{"beta1": 0.95, "beta2": 0.95, "warmup_steps": 200, "decay_shape": "sqrt", "doc_mask": false, "steps": 3907}
Each number is 200 + 30 x the weight over its row's rms, rounded and kept within 0 to 999. Layers, rows and columns count from 0. The size before them is the row's rms in percent of the matrix's.

# k: layer 18 attention key, 256x256, rms 0.0835, rows 197-255, columns 160-191
# q: layer 18 attention query, 256x256, rms 0.0788, rows 198-255, columns 160-191
# v: layer 18 attention value, 256x256, rms 0.173, rows 192-233, columns 160-191
# o: layer 18 attention output (transposed), 256x256, rms 0.16, rows 192-232, columns 160-191
k197,055,164,146,232,226,225,169,207,185,225,175,221,206,169,150,167,161,210,207,184,210,182,224,182,233,192,191,209,213,189,197,258,207
q198,059,194,220,217,232,188,192,237,206,218,223,185,198,188,222,170,169,188,225,215,242,220,152,181,250,264,141,225,188,199,144,265,161
k198,056,151,241,199,199,183,247,135,189,189,225,250,214,222,182,262,224,188,156,202,223,217,192,197,208,226,184,184,193,187,215,138,217
q199,060,190,202,195,241,230,212,195,198,192,194,219,168,202,228,188,141,192,222,157,258,209,220,240,204,253,249,256,141,219,222,191,196
k199,055,150,190,205,168,207,256,162,195,198,281,262,213,175,203,185,249,166,172,155,183,213,216,162,217,247,187,135,239,155,173,211,236
q200,067,204,151,242,184,210,151,204,180,159,173,126,198,226,142,248,198,202,181,217,210,185,161,179,219,174,221,138,251,170,218,191,220
k200,055,225,151,210,167,202,204,242,203,234,211,149,235,216,192,173,203,184,231,177,191,183,186,182,143,165,173,218,154,213,157,212,211
q201,074,172,241,138,195,202,186,220,204,242,215,245,171,160,226,176,202,231,243,198,208,219,259,207,178,252,147,235,213,229,182,206,218
k201,058,155,160,287,192,245,192,194,231,253,168,251,197,220,244,173,221,197,173,168,221,187,187,194,262,168,177,197,214,209,149,261,156
q202,078,171,221,147,202,231,179,177,184,193,202,280,207,196,218,163,202,190,201,163,193,231,223,240,176,278,192,209,213,205,184,190,212
k202,063,189,165,250,220,214,199,213,182,202,167,256,193,219,285,217,187,153,177,200,214,190,232,184,201,199,150,227,195,173,204,277,235
q203,079,235,215,209,199,188,172,235,211,241,259,128,227,153,181,220,214,223,193,234,259,214,198,188,157,201,176,151,210,217,182,183,180
k203,076,175,209,172,240,223,216,186,217,165,136,194,148,194,175,152,161,224,210,186,219,147,219,203,238,226,219,186,160,181,197,189,167
q204,070,176,194,183,167,245,160,207,177,194,223,155,222,173,242,185,137,190,235,207,186,178,215,214,170,193,261,196,159,162,225,192,92
k204,087,221,194,246,190,208,160,205,176,190,164,224,173,216,268,207,185,228,195,206,207,193,211,246,214,183,203,220,223,192,257,168,222
q205,082,192,222,182,215,119,200,259,188,168,223,173,195,224,184,161,196,233,141,256,222,231,192,230,215,225,191,234,210,226,193,189,216
k205,083,217,213,167,193,195,241,146,231,220,210,239,226,188,229,184,171,202,226,190,213,221,176,178,187,214,197,187,177,243,200,227,177
q206,091,208,179,190,200,214,209,225,209,158,194,177,233,207,214,196,173,169,214,203,173,167,156,239,216,194,224,165,182,170,203,167,165
k206,111,231,182,230,208,202,180,181,192,218,223,175,192,191,229,210,225,168,198,198,243,177,227,193,182,223,209,231,191,177,236,195,184
q207,102,194,208,201,151,210,236,224,153,204,218,201,215,203,152,224,174,146,194,229,185,172,180,200,138,217,230,208,194,180,207,164,186
k207,116,222,205,181,206,216,215,147,224,220,158,198,173,203,239,163,186,194,186,217,163,241,234,226,225,202,167,223,197,213,275,245,214
q208,119,235,229,181,207,219,188,246,177,222,217,163,176,180,235,171,159,231,186,227,138,137,191,231,180,200,214,230,207,243,202,241,143
k208,110,210,230,167,191,229,185,218,163,225,200,257,173,200,194,228,213,190,241,239,240,202,244,198,199,211,209,272,184,181,248,180,208
q209,113,150,155,178,152,240,272,206,195,257,218,238,147,169,179,225,201,188,173,186,171,234,166,202,201,219,152,184,219,212,167,220,237
k209,127,184,183,215,189,228,179,253,167,265,240,188,178,231,199,250,226,228,128,176,158,183,192,194,211,190,151,241,230,152,146,196,241
q210,124,152,177,234,220,200,189,180,185,237,181,214,182,185,181,236,189,181,222,167,215,260,209,162,228,228,223,219,208,265,199,235,242
k210,129,197,201,181,193,161,191,151,201,200,237,165,184,203,170,191,214,219,196,241,162,180,230,215,163,246,186,202,169,229,258,208,171
q211,138,189,197,161,183,231,161,201,200,146,218,206,170,246,192,204,187,156,180,186,161,156,155,243,182,233,196,178,188,234,206,151,221
k211,132,168,192,162,210,222,253,203,183,193,206,215,219,167,173,195,240,199,226,231,181,189,176,261,150,208,150,181,183,211,243,177,100
q212,137,199,244,195,184,215,194,217,171,195,144,205,207,247,196,126,204,270,193,221,212,243,186,223,227,212,195,242,190,201,202,204,160
k212,141,164,243,182,190,166,170,191,222,245,195,200,206,199,114,207,171,226,225,176,153,225,167,251,212,213,196,191,213,174,158,201,180
q213,135,233,199,242,172,216,178,152,173,199,152,214,198,232,206,223,255,218,198,174,221,237,163,131,260,223,253,203,222,217,186,191,193
k213,133,224,162,204,168,185,228,168,250,156,265,209,139,235,171,172,258,212,246,221,227,236,217,170,189,230,222,208,203,231,151,170,153
q214,124,181,188,181,172,212,223,195,197,165,257,229,191,191,171,217,242,274,196,151,181,201,207,243,189,250,209,235,160,195,220,142,246
k214,131,176,175,199,173,210,157,240,258,189,220,225,141,135,203,270,209,156,170,220,208,191,229,223,226,192,168,232,165,152,223,210,248
q215,135,172,266,192,124,218,248,182,200,174,178,158,176,224,197,213,275,190,189,190,213,181,216,180,192,170,237,241,154,182,197,167,177
k215,138,206,246,229,183,206,177,179,166,187,136,176,184,214,212,170,214,205,204,211,209,211,230,234,148,183,229,192,164,164,147,186,233
q216,133,205,206,242,205,212,201,183,263,275,161,196,178,228,181,196,160,208,220,209,227,223,208,168,237,217,196,202,154,208,274,180,184
k216,135,118,177,242,246,206,175,229,222,204,206,210,233,228,217,247,146,189,248,225,217,187,170,187,198,157,216,193,210,221,167,146,167
q217,137,211,180,232,152,256,224,211,230,203,202,223,234,243,233,225,183,242,134,198,207,211,179,190,224,137,177,246,244,176,169,201,181
k217,137,224,191,216,189,151,228,175,282,181,217,186,228,253,176,268,197,216,205,220,207,192,199,171,202,166,188,250,241,241,184,229,235
q218,128,208,248,205,166,207,192,191,239,218,219,167,244,174,209,193,151,263,163,188,215,159,188,262,164,227,214,257,199,211,302,218,254
k218,137,200,218,184,182,186,239,201,210,213,245,177,182,187,255,231,207,189,226,250,188,179,226,190,147,214,192,243,189,175,227,121,200
q219,134,179,173,215,216,213,176,230,245,171,222,168,218,158,156,168,189,192,165,142,263,205,167,197,187,222,199,255,181,220,214,163,213
k219,132,150,212,194,189,177,211,155,185,157,228,192,227,181,155,214,233,141,213,210,174,200,169,166,186,171,182,211,227,217,149,201,245
q220,131,261,188,146,183,172,202,204,162,232,227,245,209,212,209,200,231,235,208,187,194,200,198,248,200,177,200,228,203,207,222,221,179
k220,137,262,207,208,183,213,213,241,147,177,220,176,199,224,174,180,243,200,227,191,196,220,224,224,225,212,175,184,243,229,222,212,169
q221,135,178,208,150,214,147,211,147,218,133,194,155,239,153,212,293,232,202,242,265,200,216,228,204,224,191,224,185,229,255,217,171,205
k221,135,168,170,189,231,182,145,231,199,217,258,195,238,173,207,213,237,205,228,228,210,175,230,184,180,204,239,173,184,240,194,190,212
q222,130,128,200,199,185,225,201,226,208,224,194,221,249,206,249,173,164,151,155,222,230,162,150,191,207,239,219,207,205,221,135,178,215
k222,137,152,156,185,222,196,229,229,191,228,222,223,236,236,223,115,153,216,177,190,208,158,149,217,182,225,199,213,190,170,178,220,199
q223,136,256,217,174,168,210,232,193,162,188,204,213,227,177,206,237,203,206,199,216,180,198,184,172,167,233,199,196,211,179,175,218,162
k223,137,256,173,141,271,180,173,215,208,188,158,172,240,256,193,236,162,188,224,223,127,192,200,205,181,208,184,181,256,185,179,279,183
q224,049,207,174,223,210,231,215,159,175,199,249,226,156,171,177,230,219,176,167,191,174,232,277,256,177,190,107,199,223,236,179,205,178
k224,046,257,245,196,184,185,191,208,283,195,185,181,226,198,247,170,231,177,176,193,233,158,151,162,218,187,217,214,196,244,214,193,239
q225,049,205,234,223,258,259,162,161,176,199,233,181,216,183,143,187,169,164,187,177,180,231,211,212,210,177,198,172,278,211,214,179,184
k225,045,171,161,213,159,189,248,219,175,198,156,189,200,154,205,214,200,209,153,152,223,187,210,202,187,229,201,187,133,243,198,197,203
q226,054,184,151,232,201,221,194,234,181,212,267,237,152,221,151,189,221,161,249,221,256,228,200,190,193,190,211,214,215,206,228,169,129
k226,048,173,146,159,232,278,166,211,221,189,240,225,235,168,273,223,189,220,219,211,197,192,228,207,177,210,254,271,194,240,196,188,228
q227,053,208,181,243,219,142,140,199,230,188,160,187,206,220,158,187,234,203,186,253,197,183,184,209,249,222,164,156,206,186,235,148,247
k227,049,175,194,155,149,233,219,174,228,203,220,203,177,274,193,190,179,244,231,187,259,205,185,195,179,183,185,191,160,203,209,187,239
q228,048,172,195,154,179,213,192,207,180,169,190,199,271,179,152,195,202,185,202,154,189,226,193,245,177,209,189,162,194,149,165,192,201
k228,049,229,120,181,190,181,195,217,187,204,192,167,187,139,184,215,181,165,213,182,205,193,244,197,201,233,159,226,182,239,174,189,240
q229,060,232,217,269,144,178,179,140,186,178,171,163,252,188,210,230,225,238,181,219,184,148,220,178,191,192,172,167,210,245,285,187,235
k229,051,213,256,195,237,222,207,247,226,173,197,193,201,155,192,163,183,228,213,220,213,176,192,228,171,205,183,233,206,191,181,215,156
q230,057,210,184,187,236,221,200,208,182,195,184,243,187,170,193,185,191,192,263,202,194,244,209,247,196,238,217,186,187,213,185,184,236
k230,059,177,179,188,172,178,208,257,170,259,262,210,158,206,186,203,204,196,202,183,175,218,182,159,178,224,157,154,177,159,194,221,225
q231,051,203,231,173,203,181,204,160,181,178,176,218,241,214,242,192,217,210,221,200,205,221,213,246,165,252,194,211,240,229,240,213,204
k231,052,170,157,223,228,213,123,191,182,174,203,216,166,202,205,171,209,212,191,214,208,172,188,150,195,206,210,194,226,147,223,244,158
q232,060,133,197,180,257,209,203,152,191,226,189,205,164,216,240,193,167,163,238,210,202,225,174,208,231,168,250,224,187,159,197,198,155
k232,061,253,174,224,188,188,208,199,207,234,216,227,205,157,156,226,178,115,169,179,219,210,185,208,216,232,187,184,162,201,176,196,237
q233,056,175,195,224,160,238,167,202,229,140,186,183,245,175,224,227,219,233,184,196,206,193,165,218,149,151,231,175,215,201,254,175,212
k233,067,203,233,201,208,195,187,156,261,159,140,157,198,216,166,164,186,242,195,220,253,192,185,222,230,184,262,217,233,196,234,185,146
q234,061,209,143,221,172,173,160,215,191,157,198,174,277,230,230,211,174,181,173,191,189,203,174,199,203,179,269,182,191,169,224,177,191
k234,066,189,216,236,147,223,166,175,262,181,144,173,194,171,222,154,189,227,183,231,233,178,201,252,206,176,253,167,204,223,185,143,115
q235,086,205,176,221,178,196,229,185,142,154,176,251,205,226,144,218,202,236,132,176,202,232,178,171,224,232,219,177,165,143,186,185,184
k235,084,244,219,193,203,220,229,194,217,215,256,179,202,172,193,196,206,186,203,228,192,184,226,210,195,161,166,192,150,263,173,160,183
q236,084,256,223,209,186,165,227,249,201,184,159,158,258,235,190,225,201,201,149,237,188,167,164,174,195,153,202,163,201,175,226,206,190
k236,069,183,241,171,170,210,204,224,219,192,201,134,227,201,232,175,170,268,233,219,192,183,172,210,186,183,243,139,201,201,197,131,168
q237,102,181,122,225,238,167,129,202,199,158,173,156,136,252,156,212,188,202,193,137,168,176,224,177,236,187,246,251,208,150,169,200,216
k237,101,196,164,157,179,218,188,186,241,185,187,209,217,176,233,197,207,158,167,206,238,197,216,209,200,170,208,210,187,165,235,211,189
q238,101,243,194,193,194,179,263,181,185,161,180,235,195,218,157,203,181,230,147,182,209,190,155,187,190,246,176,164,218,204,216,216,245
k238,095,238,232,170,179,194,192,187,223,169,212,219,173,237,242,198,139,219,205,214,216,193,198,185,235,195,177,197,155,217,258,128,216
q239,106,192,151,187,189,169,214,212,221,183,175,198,244,209,225,260,157,178,203,227,189,185,232,144,204,160,209,252,187,169,180,127,226
k239,112,180,197,204,163,210,212,269,175,263,233,207,228,181,206,184,225,177,185,243,196,151,196,245,108,188,265,131,201,202,140,169,229
q240,111,210,239,169,211,220,187,245,192,191,148,177,166,198,154,166,175,214,138,206,209,228,188,172,183,188,216,142,200,191,186,274,191
k240,131,194,232,149,251,231,218,217,192,206,227,174,237,201,252,202,204,243,225,186,192,184,157,161,193,254,237,192,171,215,216,225,165
q241,125,214,181,197,206,182,181,167,196,171,210,172,240,181,191,130,167,183,210,190,204,261,215,229,161,201,225,121,193,214,235,204,130
k241,125,208,136,198,182,183,241,191,212,187,189,262,199,154,224,199,183,223,183,172,173,202,187,235,169,234,197,133,258,255,181,235,220
q242,134,232,165,238,249,219,137,182,205,222,221,279,240,192,227,219,203,127,190,208,204,194,177,156,226,185,186,192,172,212,173,187,231
k242,133,157,203,201,210,159,253,209,211,212,233,204,196,203,195,226,215,147,174,171,232,194,177,165,237,196,202,139,173,224,148,242,195
q243,127,199,188,176,230,179,206,211,201,207,196,165,210,207,211,233,151,248,205,224,161,161,212,243,231,172,205,187,211,198,187,194,258
k243,146,208,235,148,183,220,194,199,189,113,227,173,167,234,207,252,136,170,147,186,208,173,184,223,256,225,191,279,171,274,200,187,173
q244,129,230,137,235,200,218,214,232,218,189,180,246,206,211,195,174,167,150,217,236,230,213,190,242,239,213,242,228,242,194,208,193,213
k244,133,170,193,243,166,241,214,191,184,199,218,243,194,253,173,161,220,234,188,211,219,232,165,218,184,213,227,218,206,197,226,176,197
q245,133,206,240,179,231,164,187,211,202,161,199,238,176,221,174,220,160,184,201,176,201,210,239,229,162,188,191,206,167,161,178,151,187
k245,139,238,165,178,177,176,200,196,193,203,242,264,200,211,189,213,234,238,215,180,172,178,250,223,182,213,202,171,195,194,183,155,201
q246,132,219,206,211,174,270,212,198,141,216,176,244,197,217,192,171,195,193,214,232,166,214,183,213,210,237,223,182,195,152,189,189,208
k246,140,210,218,218,212,176,242,168,166,103,186,199,216,189,207,175,172,179,225,203,196,199,190,151,180,170,169,223,195,160,225,194,179
q247,130,230,191,255,173,206,216,225,192,210,236,234,190,217,174,196,159,205,179,157,173,199,196,193,232,239,221,159,154,182,181,254,174
k247,136,197,263,207,175,206,245,146,203,180,197,225,168,190,148,214,167,199,223,194,238,207,152,206,180,175,211,173,175,199,194,198,205
q248,135,221,225,193,210,185,248,197,161,161,175,222,221,179,185,148,201,214,235,162,210,219,185,176,131,256,209,206,168,196,178,206,163
k248,134,204,244,214,230,222,226,196,184,170,160,202,212,208,245,177,177,212,205,140,159,209,203,179,173,240,160,188,140,140,199,180,177
q249,133,243,214,201,272,195,203,234,159,198,258,192,149,205,151,222,177,238,275,153,152,206,208,225,197,157,195,269,211,176,187,191,252
k249,136,176,164,237,269,241,214,219,200,254,255,157,178,157,194,208,183,202,174,191,199,196,243,188,200,134,223,281,196,180,229,230,214
q250,130,110,206,139,231,148,167,226,214,188,192,242,223,193,204,206,169,188,245,240,205,197,203,213,220,206,212,241,185,202,226,192,196
k250,134,183,216,214,233,182,162,203,179,162,211,213,206,232,178,192,193,224,197,154,191,189,187,207,209,205,260,201,176,149,176,213,229
q251,137,122,181,201,177,215,179,196,218,193,200,192,247,159,206,195,246,212,128,234,209,169,208,218,162,238,173,221,152,239,234,219,262
k251,140,189,220,165,204,205,194,234,220,207,214,184,292,167,158,105,203,178,127,199,216,175,201,162,135,200,202,173,165,240,243,213,201
q252,128,181,226,214,185,203,213,206,141,204,161,228,201,224,219,146,167,165,173,215,216,191,216,211,209,231,193,200,221,218,183,158,237
k252,131,173,193,263,203,204,199,177,141,143,177,221,219,250,253,180,201,227,128,250,249,150,194,138,163,222,171,173,198,167,167,213,237
q253,135,216,183,146,216,149,206,214,178,192,170,188,257,199,175,204,150,179,211,198,186,188,199,218,215,196,133,160,213,235,159,144,226
k253,138,186,182,185,218,212,238,168,258,232,156,234,229,241,185,238,195,210,173,135,193,225,115,172,191,223,192,156,156,211,200,171,183
q254,132,213,92,182,229,256,144,134,234,205,212,155,189,206,200,182,194,220,172,192,227,190,189,225,162,180,225,194,206,183,223,180,153
k254,134,268,190,169,230,207,212,192,211,217,199,154,164,204,221,222,172,186,150,190,222,200,224,191,196,206,191,224,233,219,184,156,209
q255,131,195,176,191,179,172,174,250,219,153,142,164,220,141,153,199,161,188,157,163,207,271,187,177,165,223,253,154,188,183,191,175,179
k255,140,188,190,181,214,209,150,277,194,178,187,217,215,157,124,198,163,195,190,191,200,215,216,187,151,193,275,218,212,157,190,157,171
v192,109,244,209,220,178,201,215,199,218,201,168,225,213,195,189,173,189,222,253,215,139,194,210,182,239,186,180,179,190,190,148,160,231
o192,117,195,239,201,213,207,165,218,226,218,207,168,198,244,226,194,145,181,192,191,244,234,212,145,232,288,203,214,235,176,178,227,226
v193,107,150,204,196,193,247,179,207,190,215,149,214,184,237,233,177,214,170,208,253,190,186,175,231,264,149,124,213,198,229,168,223,204
o193,116,196,188,205,215,186,154,223,173,185,184,139,199,207,133,182,175,224,206,227,252,236,260,223,212,206,181,158,200,196,199,210,232
v194,108,177,237,179,230,176,211,238,168,174,214,206,232,156,135,202,180,173,161,234,187,215,175,222,179,224,194,198,214,196,166,168,226
o194,115,237,189,201,172,171,153,183,189,202,228,191,180,187,237,196,186,214,208,177,213,225,219,225,216,185,192,182,188,204,180,173,134
v195,114,178,226,213,242,205,234,240,195,211,172,199,192,212,164,180,221,220,171,207,163,123,193,193,207,168,225,191,208,168,214,195,158
o195,122,189,202,265,240,170,216,185,202,224,222,136,217,237,238,205,168,230,232,205,209,196,178,212,182,253,246,154,188,186,205,215,176
v196,103,221,189,225,237,251,189,172,170,184,191,187,203,162,191,215,218,182,192,239,194,124,189,187,185,243,160,205,158,264,131,168,224
o196,112,235,207,159,218,168,199,215,221,208,268,186,184,189,165,204,184,170,229,176,179,249,201,203,232,207,204,203,242,188,214,225,260
v197,108,193,209,107,168,204,223,179,205,141,216,203,233,190,202,206,192,230,227,232,244,200,174,146,203,237,240,160,184,193,204,210,195
o197,118,222,146,223,146,209,162,162,209,237,188,153,157,222,174,230,200,211,182,171,226,209,190,231,208,196,220,187,216,228,206,222,163
v198,104,206,215,203,124,161,196,201,187,210,165,194,183,223,176,188,209,160,233,181,194,221,249,200,176,158,248,194,201,189,214,285,214
o198,110,259,207,165,204,230,211,208,225,214,200,260,175,187,199,179,178,214,190,223,181,212,176,188,249,222,173,173,201,247,127,177,166
v199,100,236,197,204,194,215,156,227,240,160,205,194,228,255,226,247,224,191,211,213,213,123,187,212,232,163,160,224,162,222,227,200,180
o199,110,164,206,162,151,230,265,230,190,219,194,187,246,220,190,230,246,216,176,226,193,219,186,201,207,199,241,165,266,215,212,198,175
v200,106,182,228,156,205,200,264,160,172,195,151,181,229,169,226,242,143,215,198,221,212,188,216,240,265,188,201,223,234,99,232,177,263
o200,113,141,175,175,242,171,205,206,177,203,199,216,213,212,175,235,240,171,176,173,208,195,186,210,154,184,229,204,201,255,220,253,139
v201,106,171,222,242,170,231,134,199,239,142,155,206,225,208,184,183,151,232,204,225,184,158,224,224,153,166,146,169,158,159,159,193,206
o201,114,199,215,206,247,219,236,199,185,166,232,155,213,175,224,233,224,197,202,200,197,206,219,192,245,228,202,233,187,162,173,155,125
v202,110,184,167,168,180,123,202,270,168,197,235,189,195,195,222,215,120,171,221,203,175,189,209,210,204,226,154,210,234,206,218,198,202
o202,115,193,174,186,164,232,269,222,149,191,146,219,190,155,193,200,201,238,116,206,190,185,191,229,136,189,205,211,139,185,219,200,205
v203,109,177,174,148,194,199,234,185,242,233,176,186,234,201,193,192,193,191,253,129,262,227,226,169,180,223,216,217,229,213,155,206,201
o203,116,241,253,139,201,213,221,229,211,171,248,196,195,236,183,220,179,198,179,220,142,167,163,258,196,242,115,216,181,177,218,237,187
v204,109,188,216,235,172,229,154,210,251,148,224,182,177,231,220,174,220,163,173,145,188,191,222,182,156,222,208,143,254,208,209,217,193
o204,119,177,259,192,210,177,156,174,189,195,186,213,200,220,177,234,169,189,239,181,222,210,215,195,204,202,204,221,174,192,177,190,192
v205,112,147,208,173,205,185,265,259,234,191,196,215,174,205,173,181,256,201,271,156,197,211,205,209,163,205,195,218,211,180,167,176,161
o205,120,211,202,226,204,205,176,195,221,188,200,239,199,264,207,226,174,182,174,146,207,233,154,195,240,213,189,251,208,209,189,169,186
v206,114,176,171,153,166,248,181,214,236,159,200,198,176,161,212,199,233,216,146,197,238,259,162,178,149,205,167,167,220,204,201,218,192
o206,122,126,211,188,221,146,284,176,205,192,143,176,181,236,192,203,207,208,232,241,190,214,232,195,190,175,187,205,192,209,248,210,167
v207,109,176,187,263,166,185,186,212,233,211,127,94,182,173,232,272,186,220,182,142,181,215,186,177,130,218,213,231,215,202,208,202,165
o207,117,198,198,209,226,205,194,214,152,238,227,194,178,191,216,224,193,188,116,223,227,237,241,160,212,168,206,267,216,240,181,189,176
v208,107,203,231,229,205,194,205,191,229,199,158,254,245,211,168,228,199,185,207,218,179,256,200,217,185,198,183,218,207,181,249,187,224
o208,112,189,204,192,185,246,249,156,187,217,249,170,198,213,197,233,185,190,191,187,198,217,202,204,218,178,226,175,182,195,244,201,119
v209,106,161,223,219,147,209,199,221,271,174,168,199,152,199,160,198,227,152,264,199,176,217,210,201,182,191,156,248,207,226,156,279,167
o209,116,215,197,228,216,190,197,231,238,188,208,238,214,254,184,199,176,187,174,232,262,207,193,181,188,172,210,153,164,208,225,159,172
v210,115,168,187,200,144,269,205,190,215,177,145,236,222,185,243,172,181,239,215,271,202,189,243,200,224,195,244,226,147,180,242,199,218
o210,122,245,244,231,220,210,140,179,175,188,243,162,161,118,188,192,225,192,166,149,190,199,183,246,260,160,232,184,251,192,193,222,176
v211,106,221,219,186,155,270,198,173,217,193,186,203,180,216,195,207,224,229,194,203,214,201,148,235,240,230,192,217,173,204,288,181,218
o211,118,215,205,222,208,166,187,255,200,214,230,210,255,201,188,187,228,197,215,224,206,197,254,171,200,190,223,121,194,190,185,200,212
v212,114,265,233,196,239,201,193,231,207,221,259,192,206,188,200,219,176,162,246,206,185,236,211,215,197,203,162,228,196,182,211,119,231
o212,124,181,200,232,202,187,206,202,204,185,153,185,204,210,194,210,209,208,200,167,267,231,184,127,193,176,203,184,156,179,182,191,226
v213,108,201,186,170,228,196,216,210,169,213,189,152,222,193,237,200,206,219,211,186,165,216,217,203,214,205,163,168,277,236,198,174,199
o213,119,167,248,173,133,201,155,182,216,204,223,217,199,213,200,198,165,227,198,251,214,167,181,235,231,238,291,254,190,196,193,156,228
v214,106,201,214,207,202,222,208,163,196,212,209,206,233,200,144,232,197,221,197,205,220,210,211,240,142,212,196,210,182,232,228,148,192
o214,113,180,236,165,237,175,167,194,176,196,176,176,232,217,238,177,219,218,186,214,220,223,168,165,206,163,239,214,203,177,165,188,163
v215,111,196,259,194,196,175,212,182,186,176,215,222,216,182,239,251,170,185,197,210,197,219,169,189,190,185,213,169,163,180,148,190,165
o215,119,141,162,211,195,215,182,214,196,189,198,203,224,203,206,181,229,241,233,193,249,205,225,228,164,185,179,156,207,221,240,196,167
v216,112,223,188,191,206,173,246,277,224,168,214,231,200,251,226,200,229,192,206,147,174,164,267,197,164,165,183,179,182,199,191,216,193
o216,122,206,203,211,167,220,169,228,184,292,218,165,192,196,221,259,231,207,181,198,195,154,158,198,179,188,203,259,197,209,232,239,220
v217,110,182,172,181,221,197,234,144,204,203,179,165,244,160,259,213,189,179,217,216,297,196,165,136,131,188,221,205,200,122,154,212,174
o217,113,252,158,191,199,201,256,191,206,172,112,175,208,147,209,178,218,173,207,189,181,177,209,218,286,202,193,245,248,256,200,178,202
v218,104,202,247,231,218,180,161,244,181,166,237,173,188,140,229,196,140,237,246,228,217,189,153,216,206,230,169,174,152,212,221,194,269
o218,110,192,230,176,188,171,245,175,237,185,202,265,181,248,199,175,266,218,168,206,184,246,161,178,163,245,209,127,201,202,236,193,206
v219,112,198,177,238,198,208,193,244,205,157,163,216,246,144,246,137,191,213,211,170,193,200,176,211,229,253,189,221,217,168,228,152,186
o219,120,229,240,194,183,161,184,170,192,212,236,233,200,250,172,222,173,212,171,250,196,206,221,208,218,208,169,234,180,198,181,193,171
v220,107,242,210,193,169,269,237,191,204,175,150,222,282,184,154,193,188,192,230,187,232,178,214,151,217,190,184,216,151,207,210,227,205
o220,114,240,174,189,234,187,193,164,227,204,198,205,169,242,256,194,182,223,135,167,196,216,205,231,199,186,244,178,189,170,185,221,185
v221,104,215,189,183,232,203,246,249,220,202,199,155,199,218,190,164,236,213,210,217,213,172,180,199,268,209,188,249,158,234,160,197,244
o221,116,181,198,202,193,214,148,210,230,160,187,189,227,206,122,191,211,185,196,241,188,204,174,209,197,212,208,141,241,173,187,215,196
v222,110,197,190,205,235,251,207,200,210,200,208,234,247,262,208,233,215,146,187,227,181,227,206,184,213,200,239,215,191,181,264,208,138
o222,120,212,182,239,159,153,224,170,191,180,182,178,176,196,183,150,212,219,181,191,256,162,191,241,253,166,165,178,250,217,183,208,232
v223,106,196,185,183,209,172,201,197,188,177,201,228,141,143,138,238,224,251,207,231,249,158,200,195,196,180,219,198,184,199,202,208,203
o223,114,182,165,221,233,238,199,167,247,221,167,183,184,189,216,188,133,182,229,170,156,225,143,207,193,181,208,193,259,183,214,201,136
v224,112,213,152,217,145,181,210,223,193,229,179,201,215,205,223,207,210,206,201,215,196,244,181,232,197,228,223,219,147,206,179,247,240
o224,122,208,253,193,185,194,227,218,213,252,183,189,175,240,227,217,191,218,210,214,205,187,139,148,189,167,239,248,258,232,210,160,226
v225,102,216,211,230,184,176,207,223,178,193,210,243,210,179,172,183,192,180,225,179,164,182,199,180,187,160,229,188,271,227,163,234,170
o225,110,213,185,208,198,161,222,177,217,192,199,155,230,175,214,191,186,220,163,212,209,226,151,214,167,228,197,238,159,191,239,186,166
v226,109,206,256,188,189,196,232,189,191,214,158,227,188,146,224,200,158,184,171,215,232,205,223,203,113,198,208,191,249,214,184,136,196
o226,115,214,157,226,206,203,207,219,211,247,225,234,231,237,211,156,180,116,202,209,181,183,214,159,217,201,162,213,247,183,237,248,230
v227,110,140,181,259,212,234,143,142,198,179,227,182,158,209,173,191,207,233,266,209,218,259,222,172,130,249,226,154,184,198,162,196,221
o227,119,244,192,239,222,211,252,244,167,175,229,192,179,184,174,201,208,191,179,200,205,224,165,188,247,129,204,208,207,162,180,208,197
v228,111,209,198,192,197,237,192,191,178,191,197,113,195,227,176,150,183,222,207,270,246,212,184,165,215,243,177,158,168,224,137,188,236
o228,119,225,171,176,210,172,167,170,123,209,219,201,173,192,193,252,199,196,200,216,166,176,296,225,185,201,195,179,197,186,196,245,214
v229,106,222,192,229,282,230,205,249,176,142,225,229,245,196,247,272,235,172,133,216,209,219,187,225,175,216,188,241,248,150,233,195,163
o229,117,208,167,197,122,148,239,194,197,203,218,184,210,178,177,225,202,181,220,211,246,219,216,177,205,220,235,226,190,223,233,233,188
v230,103,206,186,171,231,208,187,209,186,224,205,172,241,222,204,226,155,223,170,201,224,230,222,207,212,250,209,188,225,230,210,261,216
o230,111,136,184,234,188,165,191,193,226,216,169,215,225,263,170,189,201,201,214,206,161,230,188,233,165,199,178,257,160,179,201,193,243
v231,112,181,117,172,167,170,170,186,194,217,168,209,164,173,196,181,176,187,206,169,241,135,200,180,198,257,252,197,180,222,237,209,247
o231,123,168,167,195,162,213,250,247,202,152,199,182,231,244,181,173,236,203,244,203,221,185,226,203,234,191,187,192,211,164,176,223,241
v232,109,155,207,194,200,212,199,227,212,157,193,274,200,211,243,160,234,195,221,261,210,244,301,213,163,189,202,199,184,198,183,162,208
o232,119,216,176,190,153,190,202,210,195,207,219,124,195,173,186,192,145,158,189,213,160,240,222,202,229,188,189,202,270,182,270,194,217
v233,104,184,205,198,196,137,193,163,199,188,253,198,209,216,191,205,222,233,223,201,224,146,210,200,134,182,238,173,259,185,241,201,152